Weights of a small transformer language model.
Size: 10 layers, width 192, 6 heads of 32 (1 for keys and values), vocabulary 1741, 4.18M parameters.
Architecture: LayerNorm before each block, no position embeddings, biases.
Training: a variant of Muon for these matrices, 317M tokens, 4833 steps.
Each number is 50 + 10 x the weight over its row's rms, rounded and kept within 0 to 99. Layers, rows and columns count from 0. The size before them is the row's rms in percent of the matrix's.

# layer 5 attention query, 192x192, rms 0.207, rows 14-16,46-48,77-80,109-111,141-143,173-175, columns 128-191
154:41 76 43 70 53 73 50 37 44 48 37 66 50 51 48 60 47 70 65 37 49 42 48 63 52 51 55 41 39 47 56 44 47 49 63 69 45 51 50 42 58 42 57 43 45 33 54 60 52 44 48 42 57 61 51 36 61 49 43 51 49 34 59 40
187:37 55 39 57 57 50 39 53 55 47 60 39 43 38 39 40 67 31 38 47 59 35 48 68 57 50 57 47 54 47 56 47 59 38 45 56 43 56 45 50 49 45 59 52 38 44 54 61 39 30 45 38 36 24 52 50 56 56 53 62 41 52 44 50
168:52 56 56 56 49 54 67 44 47 47 49 44 68 50 51 37 62 46 51 51 62 37 56 33 39 41 55 57 43 45 58 35 53 61 51 47 60 59 43 44 65 35 63 69 60 35 55 40 57 59 47 42 44 57 48 49 46 57 46 42 63 45 41 59
060:58 58 46 64 44 54 46 39 49 38 57 32 55 54 62 40 53 56 63 65 38 34 52 63 46 79 55 50 32 36 60 61 44 40 67 41 51 52 44 53 54 39 61 65 60 58 40 45 49 51 57 39 35 45 44 52 34 60 40 47 61 45 58 36
059:56 60 41 59 60 30 36 53 49 53 43 43 36 67 48 58 54 54 32 51 63 44 58 45 64 51 45 47 31 54 39 64 65 55 53 64 45 52 46 54 53 68 70 48 54 36 41 59 50 50 52 38 48 58 52 59 52 42 65 63 40 54 55 48
068:68 60 45 27 68 34 54 40 47 46 52 47 61 47 42 51 40 39 37 47 46 41 55 35 55 40 56 64 62 42 35 41 46 35 56 46 42 54 61 37 53 64 48 38 30 39 65 57 42 64 56 45 61 38 44 55 63 52 50 52 33 62 55 32
076:56 50 56 34 53 32 58 54 44 63 42 44 35 67 59 48 44 33 53 53 47 44 58 57 48 55 48 65 39 40 40 42 61 53 49 55 59 53 52 58 48 48 44 51 52 20 66 56 37 63 30 39 48 32 59 45 55 45 53 58 58 49 35 53
061:60 52 48 51 39 52 40 47 64 67 59 48 66 51 43 47 60 71 51 51 38 35 51 55 49 58 51 50 53 54 68 49 37 29 57 64 42 54 51 41 33 45 44 39 51 45 30 54 43 47 43 55 43 68 46 61 67 55 43 45 56 51 50 60
067:67 31 49 60 49 38 57 48 50 54 58 46 44 59 38 45 55 38 35 56 62 40 66 52 56 62 39 46 52 66 45 53 54 42 61 63 47 44 47 63 52 71 44 36 53 45 53 57 41 70 48 41 61 34 38 55 50 48 44 62 50 56 51 24
069:42 40 64 62 59 49 44 49 68 49 45 56 51 44 51 64 59 59 29 51 39 55 54 44 47 53 62 49 54 37 55 60 57 53 43 34 54 36 45 58 63 38 63 59 44 70 44 63 67 32 36 56 56 50 49 45 57 66 48 64 50 53 53 54
075:38 60 58 63 49 33 51 40 46 51 50 52 38 47 62 57 49 46 56 48 57 66 70 61 40 53 44 40 39 50 50 26 59 35 57 56 49 50 50 53 54 45 30 50 51 50 41 68 41 50 38 61 68 48 57 56 48 41 45 52 52 61 43 49
077:51 49 48 75 48 46 51 42 62 20 50 32 44 60 62 47 35 67 50 55 48 50 47 49 62 58 48 44 35 36 29 31 50 46 84 55 50 56 51 55 52 51 53 64 44 62 46 47 60 39 44 41 45 46 37 48 43 56 49 48 47 48 54 47
072:68 55 56 52 47 48 45 48 53 34 53 43 35 48 56 75 41 39 47 46 53 37 71 38 39 50 45 48 39 53 46 44 47 53 50 54 48 36 50 43 62 59 56 56 47 53 44 30 74 44 59 46 58 53 53 46 39 47 47 64 55 59 53 46
112:32 58 51 53 54 31 45 66 59 47 34 48 37 59 36 55 48 52 59 63 34 57 66 64 41 47 61 50 43 67 55 60 65 54 49 57 45 45 59 50 28 26 60 49 42 40 29 62 62 47 50 70 37 35 47 54 39 33 45 47 42 58 48 61
121:53 60 53 48 44 42 49 41 54 50 58 55 48 49 49 45 43 36 59 50 59 43 50 60 67 56 50 54 47 16 40 46 51 36 56 46 54 60 42 49 43 57 48 51 33 45 52 44 49 66 50 53 45 43 52 52 54 64 39 42 37 46 50 53
106:66 46 55 51 51 31 43 56 59 48 54 47 38 52 45 47 31 31 47 45 52 49 43 55 60 55 60 33 41 46 43 67 56 32 31 44 60 52 62 63 49 59 54 47 28 57 48 36 49 59 45 29 65 41 41 55 54 67 54 51 50 38 44 59
076:32 59 65 49 66 65 53 56 45 42 50 58 35 36 64 56 48 59 66 52 38 51 30 64 45 52 53 45 40 49 51 37 47 51 58 50 61 52 42 49 34 38 65 61 55 82 42 35 65 44 51 48 57 52 51 56 58 44 62 46 52 60 47 59
086:59 44 66 55 51 42 36 40 60 50 42 44 62 51 62 40 52 31 56 60 41 32 63 50 56 38 53 64 43 37 54 35 57 54 62 62 41 47 47 55 36 60 61 46 33 42 51 53 57 80 41 38 47 20 62 45 46 56 43 55 46 36 54 42
075:70 61 31 40 42 49 28 31 53 53 62 46 41 52 54 57 50 64 46 43 52 51 46 53 51 47 39 55 39 57 31 41 45 49 38 34 48 45 52 62 47 49 40 46 48 52 67 37 48 45 61 39 51 43 41 48 61 71 61 36 50 58 65 46
# layer 5 attention key, 32x192, rms 0.133, rows 13-15, columns 128-191
110:41 42 39 51 42 48 42 50 70 56 48 64 49 62 44 71 44 52 49 41 35 37 50 47 42 57 40 42 52 52 64 45 58 67 34 54 36 60 61 42 62 62 41 56 46 54 47 61 35 52 51 55 48 50 44 53 36 41 48 38 53 38 36 54
101:48 59 40 36 50 52 49 49 44 55 43 29 40 52 61 35 61 43 52 55 54 63 52 71 57 52 44 59 52 32 49 53 52 34 45 46 65 46 41 76 22 56 47 54 52 57 61 54 40 50 37 47 55 47 41 43 36 52 65 47 58 49 49 46
102:50 62 56 43 63 46 37 61 48 63 62 54 46 43 62 45 50 45 39 44 47 53 51 48 35 53 53 45 49 59 38 56 48 35 42 65 53 40 47 48 37 48 71 35 51 47 57 40 51 49 61 29 57 50 50 47 62 51 36 43 56 58 60 59